From a checkpoint of a small transformer trained on Wikipedia: 8 layers, tied embeddings.
Each number is 500 + 50 x the weight over its row's rms, rounded and kept within 0 to 999. Layers, rows and columns count from 0. Numbers have three digits each. The size before them is the row's rms in percent of the matrix's.

# k: layer 4 attention key, 320x640, rms 0.0496, rows 205-255, columns 512-639
# q: layer 4 attention query, 320x640, rms 0.0498, rows 206-255, columns 512-639
# v: layer 4 attention value, 320x640, rms 0.0475, rows 192-193, columns 512-639
# o: layer 4 attention output (transposed), 320x640, rms 0.0423, rows 192-193, columns 512-639
k205 101:588448425492497581435473443570507512545510469393500509429587535495594420537517430500524527613488525417409516457527588539524532427401483594421566561479463389502554420502466524560533503478532496483550469565470585564496464537476491481576526442513552458475548452486634542550461512548569551643503462447491479450476552462439434466384438512556552508537515462527515464522497475433557497438591
q206 093:517491467449458544479474490507478480501477533470495498417411493392576542490458511554567555456418448577537564504431476421485568561491464491479600507446488401445522558487486555491520484398473479482453541524523565564507519550533465466454460503527494550399470567378493470488453480539548482554480488482472442574457477557514537427444407484469534562512522406449493530509485550459487527471505
k206 099:597593386509493474389426486547519514435515550450501532531455459447538442477577518446498521355533550540525483517409524426433436558566472478429478482451465383489512536505510509412515516453516468478461564530484613598464584476545433522512447501513407388527453474581567435439566489499549485493499535505521471484468515552519543514562478513482430490494593585456586482458490522552455457437529
q207 093:491522514468518413466550494567475456491538498529485509495505582464514437476516490512435467446400476396547486542460583470517447489424541544519528476485508520483512474573619510522521476444507543565546517455549511478485538417522453439431551511495464592385465506506575547523398562546454606427529445445511471572464527533416609468493516469475582457517390563546550558472510524584491472501450
k207 094:509506519442517496496432514452473517545545559520566514512439504418505529484525509511486507452508490601528498519495545466611427400522583576546537432487464575533524449540513499467508518497454410503482433521446459645503583487554484547526504415539403406538471456443539451405561402497460500501522518455505537454464475550540571615516533492421499517464461437570504504545544539521547472559455
q208 092:452487444537424466566601529527502512533495556520479563576517429478538571470453430515540542502383510516428484434427524513539487439531551614473562541467504541527497451457578525474438476537616517417446437488523527492525482523522527512569469497428457477415459431508506475442500533513575517562477417462469539520536564466470508494548507470574564583619479475472640527552472518527481470556558
k208 099:474616439553452538513511542598490484577524550464538574552442500520554580426473396511528488434453575422433490427468494463521521541511519499542504498475563513543479567486572525503457494534501484471394468508473519585519543585480440609493488365473434504462570410475594469478540496452460439525505393545500570463457548548473502477504434569451463445536495487443592459626521442515414549518415
q209 088:466506512507470483482455490425546493437619526511459643534555530487508481417495577557579573510557477463406481540625550541485491527498375450486407534469505561558508530487512487472480549483474529550528460499459572446453490521438482465511548551540512616564594578468485438463540464573530547477414473486487477498493487434402468439504476526491498454425529491542456458472447432437477459425535
k209 094:539525538487518526568525479543484496489495472395523473521464596501489556400437530493515572459577499429516397537475490471488450504491415498553421482430514613432456497608459481455459486542586496514464533650504609493461517385510426524454512525529530554553432634504505491552473458502486549576407557492520405404525435477449505467441533502548489509391524519473535471506498460496392493467553
q210 088:428545519549509391558470457505389487473478451439446455507510556471517454555521545430432468509508512473441499590482517581491533471524492443476535472580459524436590476494558488545483521557498550395550461636536515449525484523517477431456522490519562491543534433541474480475448432499590470493465521474550548539480524505446511510508486528552472512441501521480509467452509518541406514567516
k210 096:519549460519598501469510475456509552568441476472545510405423509528551438428456524537576543498502460499539502507539506412410418503491467558489522512524486500517519513459462512470464606499499511485554496604489526441476538476550522470489446450540463525530620501431502580457457435452563497405502439492514517497462517460508504478496453497571558464493528599529439504456525495456496572526380
q211 097:473485450475555643477523541354486470493659484569434501509384511451496468464528582524426490417530490585494467505476477489571503416450532434431379470476489522553516454478483534560485549470517482554438577475517547385441517497509531565579463348480565548469491534438471504500597537462468464488497518544514410420458524536490518517575401541582496428489514489483423568568436370583464578431484
k211 105:477458495446565609465510475433522558542541528586497471527483584557434486479514619493520493542517500639526522498444516528535448540556512508563447488493492495570411469469578572440490536544537487456582508577529536428451583427445475581488508417626557541568464508439545572512581457434523486480380417522529453596475446520478464541520387443503464498436436456580499513540426412502597495430581
q212 090:524445519606555563461605596502544432579531618494598506539447513533483446507536436416466479465490492513486415490435445512527504594608500495488455516564590458513541549436447543503427497489572385592493492503537545570425447558442500555485487470511469439482458509516439617456541446539440508496472538639561609475441527409474508485466501473576576557542485466542495565454493464444549499440406
k212 094:368561522485449558507573496479540467563539511516550583540491451497482479480465433504484445384497532499461466465527450524465424550516548453543457524547401548465513554458553524511490491447477528541465465478500591558531450566474426464494479497440493439558434474570533533455443439488474442517621555486564590547520483430493502488545510514596436543574574453468553550445480468465588554526568
q213 091:645434440454510441505583549495507571500505519536514557472446527541465494594505400500463441519386550495520451550413554554557521459444458485494449526508576534518535558591438482552429495404576518475527559604417413528421504398504503567551530568496544520528453566519440605536533473416431567418455566432598592490492490608438511451467577491526598435559444573475497571483509516564487574507557
k213 095:524464473510530480404568591481429545418469479530459478444484495512554509556444555514512514537501483485565586505537640592538533401618465584424546501477469564484468468570426433599489598490495493492603549553541559494458518594559467527549437515608556561536548465414497499474558442411490527397418529533530602441489527581492455445530568531460504459575496569443560564473551495582546609517507
q214 093:499551580513489521457488508531567507506513524513418465438544526425549500500446483402494555450494517468499544448497491460408450544393462476539493480453525489409515539500449568566551395467388517510549524602514507469398531468550511473496502457437480466585535525438472554444490522444545489545468512528618533536553483523488467458468446510615453483496506515521533479507522455427545563515512
k214 100:574484502551485444428516421440586466498431535440452538510464505524526500506495489457443506520439564485556515417486544555457542513452481481529505459545512473574490536499506483536523458445455553525554549553540458434395433501567554423476574486540462526650564569537479522499491487508567535500484422540527507436518413543475460561439553500549417479492529468468358511517423460471558516529488
q215 092:476462527506417560531539471432495538453495447438567573422481522535590459444507500470475479463565465564543658443433544541518524464575533501544541465529498465517492550441437521462384583446508507535489507524530492588501482541490466465480463507493483525493519541454533415531452474418460491475599516533526473473593578572568368433502486497437402556585496460581384546585560385564507462431424
k215 096:491479524470504431506448534467531546520471489431606580467530432511483493504523561548466535543520471500463480473476566461463527545471574483536447495579467488513492496575508452576568456478450538529483545523517480530487530508524439443548485505479512392512488594417514564489493458512532562550578500491553465484459561451563531565431542493519405469536504427511507538491436431496544460491391
q216 093:478509567477542512498560533489535476449564464489539462516508575479502509513567498505529570481476458511452447529376479495434435442455481480487545500527639405582495415473581465543543550462481537508511535432488543451383500492524487522473413532445516495499492378533542539412525497440480474565519522504452540492496471535525412443550483586512494525488545445405436452485475591481467542508569
k216 097:474471520399574507589545428386546454404458580535581442524419482497414427532443580498504449439461493507385396506507557596480513494522466478389533477382465433547523473487472419526562463562559438493571517442459612476358529510556384564440452552454460461476459527526474549493419522520520513424484551427442473504474512400513468581593459592468535519523594475530495506477527481465442560546469
q217 091:487531578390491431452477419594494519523503454566501501540531533521430503407511469423369572454451420502541428613500552582427461476568548470511521478574460430493561491451494449561549489504546465472542378543508495512497545601468448469536512480508507478527558564449447512424396562512543509533501516530526461505558557430540453507549462508532465415571454492470512466571528567474413451472477
k217 095:524536458360396428518478519479503545491515456527574465504513481451584539523512515523510512527461483489391550512413513504495524406445443552525582439553416454490459513497523524456480470537531500536493465575545453608496430488496490463477436400491455506529492494421481601437560509533553488500475424520456460499483544475448438563455447538504397532588487493552524441533424500504563508375504
q218 094:525429442448497565443449476480569548470516488577603481420536482555501426511491506508500472508460488464497573483498336504429584418485513527448514509455426586518498447489588520518436538543403475478558487483575516539447546483503445397556581475447452573497542483530506439529510537497423453605554499457493468443455451450535531505528436493459443425487555462460452433602509450446451541531494
k218 092:506517556581532566432518427365436473530483512502540575533513503545532490664491516475423527487462471463528527571504409466486553395476522508542469426458532513458503534459539481524447599554504458426525536404493506539431575529562507508583480474390461458494520518570485565486521563497445466466554561504527504555478457431469555465496523553447496492475499538415520462507486507482489517567512
q219 091:454433440436521538531568416469574513437490522495542574511558537533543450515562473517478557475555549539497469500571515557537417512576430576472496512565600543448442491484573465450524487496535525491475569544564502452452516508514453526512473482524506480537423440548581554557483433542419494498613613451518435550436551397581485598476484643550519554557423422527471552475526499493540547404451
k219 098:441454414547545548517530563552497417507541466410515586430527458483485510490485456417593520457537455520473534537480426491433552535530534547495592403510401477523451544514522476469452548519627428617469565503575545519488447470576483559582440525442476471615589431480512426422500478526426473509495432478540471501502530459428505589406384542496573467515483511499526523466430494595479550533422
q220 094:518465513418473519431639476520467481585511545480471523493507380370565529477454495449514508504441560455529464532489485363566382528472542552558442499505573550456446496467557598613522507501493489596516532555482486453436455524559485420445522501476558469485475449545536557469464447529520441549452469413470398450532438502543503482525521565571442473448499575542495446542494520480468560553562
k220 098:453436499446536503495499548472511570520463435539528571509504403505548484500533448469539593514438470489460467552459484426441391488523563484499497536428602555508497503550523503497590463436461633498500542459481593480504433473575528507437586530529540467556547479521526498425529401508504503560503476389523478535471514546448461596598479386549514457513592445520433548592429526558577482529524
q221 095:440458517535513517575467519532472413550593475443480518488481496495482595430486515511497514496551506507595474480570469590565466425512556497390567576536478419498500487524525556541541487411479524583456511568447559542578515505635454517514450544470507457571470507658536397514517417461475514455510454488473502501519555554465340498569501460524510526515536468525547500551522645479399559452536
k221 096:538490573556465521513569542433435470477540561554429548427468556600508524484549510487465519475522585459518526611536428499512508442548475540534401499490491461513495499529489523529499427501455532479528534540481538428561516446500531524469479455562518432577547533521447471483552455473509436431427510485363565491461511642494473389564418609546513605515549405570549552570419585451510544478567
q222 089:426407542499495517518502505464496447526518529459487568433554421547619504567460454615458526530499550482513534516517480498477505536460450551382503424531406521564471535566472615439473559438539503478525485495484525526417535519536392487555534459466492514489467519504454517622439513533523463515553550578549573401457545488540415502498547469419575493416494603509441489417631553457542534539540
k222 093:551400429452544496503494480491540561558527468551446505544546465494484469581545493543534502502473453398483476523499447538535491542485516547573584564461422535502502506493441457415531479515520513457480423538430534414555570541588491491513361479407501518509456509534542423524471456586498486514568429472485511505486488500516556539548508555489632468555521444537537489438475543508490496542558
q223 091:433471476568431491524503509614545497513468525481522448506572492530427508478439506465477442547430491427508572586467523504498571511478398569490523482496407490549432489587543545425505443532558477416536573540420515505433524520478582459512430670517605628513481499416558484469488514554694479527462489525621451531590496512417530469443525484495494430518509520556553523514457453518447521464528
k223 096:378538459554457567534516471570491490498596513539509528545539566594477486534533534422479508508461458538563491496518549427502526554429462501447468467455448453499470489563445579414429522523542527609489469513440522536487542501495494443563524542408522466546497504436577510485521501623564506484527502503559526521553457514485450519584521476488480551478506436511561449432488480426487419476597
q224 099:495516503487520496529564566609524501523608563538505425408502549527531419590562455487520540435450580459508519474468550476465513484537477550492440481432458426488527492608490619545517502579489521396502441555533423413470401508492506516469538425552577497504400469616513546467466520533481571484498570406482558512546516463512436463515439499522509534493475450508483570383455501439509536447432
k224 102:477438528404508477546412599554500433547541493483507554383494409403493396521548576516490454431525565431500373618553526536494490440582549552510491550449554451588533514512385454509538534506470529511483464460447510493503456476501516460509397520565443538493570553481490486360473476424498476521454490497502438466504498474406471431559430521521564537536461446467500501407463555537492543518460
q225 096:413532464489530426552442459567417555508403438482494454497495408540531474535467541500477584488512441476431561538384583528521499451461442461560525537629520546566486560428515493461517544499495524513531503464517508546462527506469453520499430425473465569446437474501597456447450461446508469581550471483470472507500539441438492500537501504455401330485476491433468574519488484429506506465497
k225 098:493567467425538494556580432591393478531479498505560538522546474413482562467450542469625657514433453555542473571496549504507553546580413568510573534516463505538507509384455426550486539457447463475511447530459530484486477457451407486514556525505556486573530520458558529461558539486555544491556490461554488494556558413534515480523533409453469447461424512555510576500573504419553600475555
q226 091:482479564527508428469541436471449405464499597412527442476482471539518465550446577495418500454459538450518552513419530450549453534493488472497535425433593486462634416513547565462418477484481464411504494559536504544566457424491551514523440502456502388510479535489476507497529525562474477469488561538482482422435495540453495523526564450419512485576506495409538542491477506526533517500482
k226 097:577480599494461545487515503491444437578490527537475463404403524491488376528465546536490494557465483487458415556555466520430408477492526472452586479486510491526552503456499576491567565530410518431558439542580556523571463469477489466464521551528483511493530466449457558490495549481533505515554429462537392416500496453515469531603496543457501608489559558542515381444481464509556529548454
q227 091:483552508435487443535454529455597472473541468452488407510544503571540544416545506492451466485511569627527594490501547510600635491450488521493401476527511432503491447428505473513509462528577449432532483529486390478525485469452562499529488371586436465471387508569523492500393551487476580441542499439530560484444390458550473525541571530404445491561454477433492577445437484417564441560477
k227 093:432468550506443454487502533519498410489597406418425598538529493489455502386434556423553502443491537517497530392562539518633527487494634457557481490572507460495503577433513452594498503487538455448518558397569523475535513498465494379469550479449496456482503538502415447421562486462481555527596602545571543476482399529550430590531536516517515478540489455475308511490458455506538421450468
q228 098:504536471559435444471421495563624515516533523501466583491508584467439505461509474556417449384493550501486522583448570422529607609495523527482494441526477504368491400509465501460490477499554484544658408445510466548428540497361458601528490470556485506448546496440474477482462509606475383448396474483510486596493534514467461493524499469487487583548590483541521466574481546519454512497446
k228 103:499546370520466439534466521496451442452598441447575428548607553478392523539472452465535517449495502492495507479427591575482569485468521507444565525525533417486508574523448458536482468516531490453533502507489436482478519572473506500529447557555583492388523457510591387556513587474564521430540424507469546550465501519448427546513496483543484491485479559448495465444516584553418483478447
q229 094:557504503410509428471427522640531459564453482582429474553560457511496557579479512512505533539524495457437614435508480472571548528512494490471516482594551548513432470480541433518586498582464557487493481415435451532464522511558523477526449405522578532520534492519500480560543526468410582513432531526512498478478528602541497450516446384484496483518459473525487480522594470451544473561483
k229 095:521472567458576457501542477529522478502525501510508458533494523452480613439471571508560526378508542511457603485526566572432468526506451554582476487392502521396452469510444508474435519542475514513475542480543489448456490446525476576568482498538557454490534606667608499549549473472460557518522548492518488411546545458482466469538505403571522538491482531488479527501469441467450552463455
q230 093:513550411455453418502502488563428591491449577491595543531575463496425467405456468479521454448606519486438501463484555474503450564596486556524512468486518518539556486474481441471500424479500569498468474475496446499565515484362502434497549513506505493500492443559508512521564387513503574516515573444568552495434527442428400434470542494560573452495487521447477493573415485490505488401504
k230 096:591481457474531429415476500531423552524422595493530456505507458474442474390507635516572474446464588499348480372419506495504516474563473555543584417481550457488462437432496483470541510540511461532418512534437433537565492480447525360476458474415529455468451471453517516528467516459456495421481442500429544532471615481520458455511417455565542512484469479565521535512323398529516503427542
q231 088:442427477467481488555484507454390505462541502510582489606564501555492546526495517453507518542539495468473509587485479456523483451499471494419529567588595517528426528526541475482495384530551578549484444504570486450427510495480440488566449452457493519596422456404499518529496530477394595453545438418412463517477524482529508547503433522417430466473436503522511521504403488491539473434521
k231 092:452390555465421540501505446473499507573405514584579478571470442446449575539490494555506488523422515482574630469545428491594412569446535532464492477462496483438502458555584524546543463549590552499548466492512483573453466488473556472437472422499451567442536439527506555518561551506494514473576484477516473583435533490491568501517567562438438445456473441519495417455469442444486527454536
q232 089:468556575452523437619491417461486435506547449526496468503465504552498528494494533476454481520463533497501391462428515466536555539515420427535519474491462558521543535550640490525525517518582497463481436473464507512600498488469575471413518486545504563413506532493553459495560509455508491456531521484469462406554384582425410574515596414484506423510504526527472491449444514504489517454500
k232 095:524516492493516505547526482466528547462492475459478518478600475434562544439440573560500516433541460500468399541546530582545521500469489471486509485579514608550504429475565477577551408544468449481502481458536521523536507622515498558501421548533582607477511499435530580470497483514535457489479496475518520467477551577451466483447506525578469523479561553437464601600575524598538496524520
q233 092:533555398445541563468566514568494523577503514516656416475561524480449463504513492529543544463454479545470517494474457488490551684510484425490520535575517431484472474417501519442514573491461452577462577478533398538521456508439496510605468550535473540521531476439502494454504505479535484457489397470477593545477488574583538449472525491465501520477433504473433412481482499489464539490456
k233 096:477579428512557472545532542544521489534535486513665502500532480566525441430544545564439545406473596580480545546513492466496499608489518435534557507530455453483472501515409449509539467445494528539557526531523436535468501579443478569558465559521437541538529520507470555423397583498528405575504459563537538530555517540554462508554539514498510509518477541479441476577460473582504605400421
q234 089:531525454492555493526467497470506491559483570450455488534479525494453451399534474546550540514566424439501447474529489494580456616563486484453526469506510472499514561456445620512478607469533483519549502503522497537532517449435537525489482478506477469527485538559512510518526493463486489535542507548509524474407420474616488568538555525466544473484431442622557515567481482452477458484461
k234 092:445448512484522505525381611551513516574476500503527539562544453461519445416435509478611531614486480443452473470550485601465539475564506411503595538429491487479522437511451634494482483469547485513511491548465461539490459501448491482407561486510532533478574517522480503537457527534451477571525516467519446502392451515523508494532523529434508520422480357506507515588447541541501510457398
q235 095:496541516476553521565427517453556530444570520463480386546504482573463496519441499535412427451422486422521558462561562554525593533560510490503522513480483536538530482499453447541523572464402453502554616432578480421476501542512498507459480496454544467526501589424508475470453467443651481479600464518447506566462449471456540417540497444490555442529550525426516539538462518567496471477551
k235 100:485453527554504553538552531456608545441497497555443365534557517584544448537511504537606447478493524471469503480471457500480567539437473459509517503459479480588464387575435587534467454351512456489560649507498486457554563533472430521484531453507512582505481538401475570489498460581511536540507478484400534556521513439563483420596498473468529544485488495496472493470579437467483500412586
q236 086:518552579622580537495501576523484514476538433517562634553435515496419499557440509482487442426472529535419466509544535584518530510478468558512460538450563464467440522492489486520542455520524454535585499501497423519468477466481518505468476482568559584502427493521382545445409552498508538478516522431486461458539486403468470466494572587483551417460517436409390377488545532469439448463500
k236 097:504489527533586554461481491488508470489457442441491479486432564488434576447482436467506420506582417449520519546534505485517493428513467467477527502468468588526462576509425543434471456544402495496493513505531531375481451472485495535449495508509429552555450520561453465567449538545459528456435498489537521469513477507409416494526523477464431477480461524495502462447486445516493486527479
q237 089:544475429516498446468472489375431481413613486400454540480487550567439479503533490523561515478494578447498576495511529484522552534553563551544520424542519401496495527461459496498523478409457530505505472466526543475494509473468515504507487563420427541486503508666512531429614525449475523533616499487567539551529478524507461522567575507544536540430441534473527423411384384487542427551532
k237 093:554486404473469555542478510389489536387460583460550474532536501575546515511551400506497493475414515426430701456497521538481501508476526449555440475513463423444497502577453432472521542359483481421489504500539464435584567533487420493518448613525564561532455409548449513526512457405535491537552534506502410550565522525519482467494581540431470544473488530531554450456449465620591457495460
q238 089:565551567458467495484558508518480514480560597420469464451509553595509432389466425474476561408497549553478435456510563484412454460436486492475518469441488538515465506595499529427507511492553505416556511570564477449502506442437516584500536435476478491593526526544550540554413521524482543562515542588456462454533515435485484528553519540545600553534468476411446584348548492499496393378487
k238 093:592452442444483588492554503445485503449461521499473456469520436501505380476388420513511482549508474435546487531540482458442548422452542495563529531527559543550505457595474524579448439447503417473519521520498542448459486438417443503426475433453395577606473532400490556501353521493480469525497548510468544503453573478576531467479539474440618566583536458473419529395475501547389461548616
q239 091:511440499468528499463526527484472476530456619524549550553517523451487504534526515510536446509458506436459469441503466572503578619478507505528531474537496479383566503444444461440494428528462463454505434463523523447487514534623594492558495577554472529455559432482396490567466456509417538526524485433547431540397419505513420571502477536473559327462421373512526503536481455482473475479477
k239 093:526493462470545587509509625467389521551430438484459486439530510491374477509526496457539478529414541559537505511449514556449435457522435517520540579542422421461545553462469486497478475493448510483495513527479539490462461508552511555651517542607584485469568501544484459582512534465491492410490481508495443503439515525538471619509549520463513558386539505597614376522510453525509461413500
q240 090:492632551531551469459483460544498516520555522441468557479511483572478439458533482500442470460581446533472488527505557534468526455441535448459555483510486550576476484531562446509462503455383473551447539533437532534465460595533535522512475465477515463494534417418581426373414408497535507550462466635563408535468568513412524500563490452495536480514547534471474492509557489613560498642480
k240 092:578507502544468474483456466400450509594501475520510474570509529468528498560546453514457477538646464499489525581520451517585517519531443579530569434532565559571451507562453559474423449483430552522506662420458545417525558503499512499469521543565448479411428494429574556425413497532440510536515504462523486434539501536513501508529540465492527455574452564513457435574484527563606457568543
q241 095:488464523494417534487574420476453501465631467596444576526531527434489472464448430446506509502570517573520375511539464490518528485466521488470458502555456465540495487466519502498470429515490510440558541529484497458587478445483505478449474537522499464450486520589533395580431464489589579464621478397454460553545524527566492551502440533528386513452474370410545555480443459550422485442484
k241 096:508499497413514544462607471464428416496410464509378484497564441488495481562455417517560520488451406534561443502520381460435537403441533484469488543445434492473498503485497573545540455433531435498476605519441660444527505513589508483427480512484480461505436596599425536529483546525503557410538530464462501487512582548480559518495476487472398536446498492511515531524476496496483500496559
q242 090:522482556457530558447551575538473432488413430591474559587467554516428542528481563489496632456519561426583467496452549443478498491504414524492394534478494482473539553494425461457564462586491501488493488558418538442538544497544601483472488448415489481529472489557506462523385478552536421500460577476526541613550431488441557501470471421540491468457544521647431460499501491520530421455490
k242 094:545474510400512545491553470502452424469438561493426573542567443444537484511491444459471465573514508532594426404525568437500542579530419419414469499543489478487525524505466628476496476585483532533578479593486525371548500466490538445459528435479578473469515452592545486451427438520535481500511487525439470567500565490534440454544496459479431499439539506473482515489534539654459526498530
q243 100:446511489531437551616482492558515514574556528502526507471534451598610554511517443483482477459463508483510428508453475491498452566585598399487461560435520459449552455448549543445419501491480436390471434499524575525546404497449415539411452492498607502489433444448505564527554470557415479486561471516538532539485498516508476523532559512550471510430553393527526458427577475498635532424536
k243 102:522495499463576474486442589488442501560619463452468458476564560524539483498493534455607494447435508443549483519448468495396504543510543422527504468476480491520482441528515477542466530577456350547429461437487529488505380504435482503527602441528477576491520506468564562456568528553567402473464460438548430510479500515434477474528553508559601526413511473530486523507446573577563425559474
q244 099:553497522446572462506619509427486463521531532423552496441526476497509553485601491465476539597451508453469561516457461452469452571564502496494540540501494448500475452555440587462521426494533456441496456480492552432448424558506475434412531546460519503490507499468514553529559483509451569444582567559507571497404551492587438434515426464619569504491496527446495528482571544534605460597489
k244 096:544475556402609441445516480446493568511457475452536489443567482497410504523523472453523413573358509467475456484478461546518560520600492456526474580521536522468521498435512462468483417533494453443419472429454525433544423589505435515456485517484433535471530465433593519487468421400507548454499550499416532503487449540489589515596554452485522458497518496364560510436603528482500528500502
q245 093:447510456509375487459475512503546484469435469531518575542522497489561440516468446488496497526543457442490519574513477532504521454462515535552545446478507520555447518463518531520477543639569485518506485456547585501543533473495539476529511521492530515494439595495540440539491612425456451537535500567494553569383559510432431473522588517534409426528467536440487495498456538464449456580451
k245 094:409458516559391486479540507500494411555477453534436557526596487554474479539460416576458463400599539452466566509616598531520476528526443547513499465516570478551501542458513435522454532586539457538518453483445508530576400495435499473471475451514450448473471563419589511553523605514514443461607523524471452520442623429482441470512476551555507499404445538557585455457400503534398442436557
q246 094:428446557503535556450545462516556458523548513492541551487444596478557378454469521548503455455508553512568425501484458516500531510511510593463576459515547457431509500439559508539510443492549519467512545683534466417507435474461481472560468552524466481510440501507407537459583488524427573493502479558540498469516508441547520512503509492546468524340567457575448512471520475484540604526449
k246 098:458395518537491577481429536478439464633464545529513582483455513503464486540476491499487538595533544405511462629437462587506528589477439530505456459550510500497451461511486473533479525445468559471537492566527534435421406612489577475483318513410491458511528490542395534445491560491354469535483478615512499509543490455468583478488577501516461503419586429518405524458554491534506460535520
q247 089:531502541524504496460554554549552564434402586474486555628465520498478475490480485468472489498474430484415549557559486570469452523533577516467506476538527478526586485533580527538422487512502447573407575475521524538471472499597515508532437392579484452500559472488440422521554559416535481400487525490451436486548569560579510436523502516540562455528533481493507524435502533538517472531436
k247 098:505474451442461440434510484413484491637474558500472570529436511487543465491459491466595577386546479476517513490476500447458585437547511506513540482504455566523552464481501599510489518515523446519429511462467519355416487505559515548428484529446474511582439455579614472522503509448516501495540508546392520524503439532506488557519489514558526424519546474477494591511540516520469460520484
q248 093:432479531409410441426620475504573423461538592412493491495613545557500475514499512463574515399545506469454480534475487469461437500580473574456436527418584579443376518457449534530488507534511587404358416519460518490562502476561445527540484521478545456514469521567556390423469449588459538607460489405484526447512400578419439546536513439492499499499425485543489570424559458503518490503500
k248 094:488530458465503505474449525560525473527522507541479530565544516605552474591516493511538566526498526574449493556501548509426427494538445588547454530564581546429404536418522495516480503486502410459489459411520463392532415512568572472478555461484419444546491560591555432503413446458495484447428525527544400464483426533490427491468507443435574476498500523488463450489534500493491440531473
q249 094:566533437522533497494581492488417542445477548528501511448453517505547449524513463478508421547516571455559465492487454520559458428520491489520482474405430478424573502465433520475470472429579562476531541510451525495509535429504586437462504510471524479524556431545475585546615446512438462528503526538511442560408584529538524453521519511559465478615558478505401506469446463547534517479554
k249 093:468602537592480429444511458488487559442481576454564539423533524414564467529524472449362474550470512548446546439500431409512474438489557512491495505531472522482552551437513455453486553448513505406474486508507542496479538522494484447552483532513545522532546482534441495423570495514391455582440529514526412540428427478556451448509425508495502525427601479520495501521436529515527498504441
q250 092:604542422404617458501485482538579497599446445539553533495538428431546459481494547524543512446459452573520504449464551500435472454463505486476608466426418486505618567406449477500520517531479507418534484510454459517527421478436475517496446522484488512506426471499560512447493585523560484473518558499493611468389487547478446398562392469507526461521436501477456525384562454582477513553428
k250 095:571545494450522472525525521569678511499479565451503452519514524524521513503482546464570453415521489539519507452534518478553499466473522504436441480509439467495403531415410546512550539463449537585546444513537586481446452528504426523511513531506380559480508498465384566448486475566420422468620459520407499519599405483398419519601408468502546538467464447481437533528531508509462527481437
q251 100:538517437500554501483535514434560462606487425528539528572540466521522490488485512555534510592573455536480540554522464529552539560491473604558649495551517518555469542484491489527535500571510469507453561405503435519452498459477579430468505445447432582578550535520452503460557536548523438496496506516530479539539559500484530582573441460454490539448476539593550448575454577433496501452560
k251 103:535404431466488541494572490525581440537505457520521475583566473502449478487485452487530651500581444549569544499459523484551523565516435535516530460548462468458530431447526514380464486552544564518405456566573430494570533453448477423466469529469436465574520489458483476524537488497514453527445515534533557519504524547476430500497554492479495451391454550556557479506560528445511534520562
q252 092:531485548550540540564592473467596431524593517531487478472492593429491481509548464452579539517482462528492376474400529497541550565509486514491489555457553458433480520556492485407415506548488487578465569549450505437582504434432492526505475483355539487523485551573490556513533563553534523544410485481469538494504540438380475502645468462531496546506595567523472566404512415499601606513518
k252 095:451535559508490464507531417497548521407468518581486526583500480478509510520491537467559519460484516421626477573558518516558493484492575462579462497525462462563501499450549566502445478579496530552543462463482574533528527495412556520572456467372424562497506516608440498423464527568500523513367501625519502494500512456360492479473462443464516584386593586448513476501529469484575562465520
q253 101:556464525546550445481448530540542518423489498476478525432505519494556552522493551417528550452565456515549596563553447545440436454487444487449517480467500579429477540556390473467489457526555572546446556484526492569482418479504569432534476538425502475463518529417460443431578487508486478443441484421584597552408514498519529408481486447444520584479588449478470457517490529432495508547439
k253 101:448514435473513542478435451540462430450525525595586479541521515464607532525532418497436532460479568539529476517510543505513412412474476499454473522501511454333547549497506458475504477419566508562378510540519425553426464511568539451504518444495476462506455484568474511536492499484522440367488504414580508554585506448569496465446531544509511537503533483391533509438503574455495459504534
q254 088:514489503469530448459575457469542539411509552485477430565569468490447479476412554510449494533526500474495572539599482509477586585476473425530491549553500567482544568423462475529468488529452499415511577479555469570448511517446472597480547488510411439459438473447551525393516547505563462434471474497462518478507543577562417567488683383486511526475551509454620435496483413549586517453511
k254 096:521495457484495519521577451435496434547401478581538511609546462552489530442451532519472452500484495559502604477477465491491395528481575378497492514469479492439473474397491424521449512523459529575506517478521439460411564568465466423499468513465452554530445492461466498507479620621548510502589528500516549496495516587585493549512590440496578471517571497439404488507507426511495501395460
q255 092:466484457405465443493452545463571532494385525580361470603536526503534447483375444565499460508463421515489507485500472576447483431573495595398493493414497559436615494493574425445568530496528549533569542439534587466528497507499564432539568518483548510407485521539413455516472578548564440431486469516534530560501466525524546486540455474531565453450547568430503502579472513612466551599520
k255 091:511480486449491383514459452504483484550440543551519443502519537487567483474426497561500473447439445452538521477493497632495478507553505465465612570466525478530592540473525517445498424436615502493526513493507584407507482570655501539515445425485523451441536435484440511464509481484597452509503484464476527539480474478618524415456528418531468507608502498535595540487355476468528542421457
v192 078:513474530444554590506509591504520519540434443414497545510529528486584512594491498673476410570444448622572427532487420389535455550562541510558455553514483621563441531560436541459442596534474540559450503476429573452409552552519482553447524495613495553517464569504439448512524474447444457513509576487428555575498370536487497442540553472582410555499483468539484510519678486528448501453580
o192 099:468515516520508444470517457525571575451516556495561492446483405581510505526549456377513486469519494458493491557538487472463558463485525543525590451551508388463549516490519462503488452516518443437540474527482449545566455528562524471517508480371429431543547377459525573431473451556510489516511415559547439482490529470503515434502453511496533420516519547554518576519485479475544513517442
v193 081:484378415441516427578560464515493471454530381424558531446557491469472478480577477508466440487493429392525533542563517490504492567517539466459437497516493467445434534481513483515413397585455531492525451494534566474510438581497539416542458441604514395572515456526434560521509444476491571438499423453541545550442469508490483533468519515433439484494491459429483478499490544452507479511454
o193 101:512656565456500384614486467518522542425541510479469484563583482512565572537491460494488596503454572583452494516494519524601450432504497486521540527467488501511603490432409540516506466569522518585442537616405498616544468427345465513462530517451487584516503471483520408481483526523545498513517496489490471512548542502491492522517535486590542474542542555445525492462502546558550418545477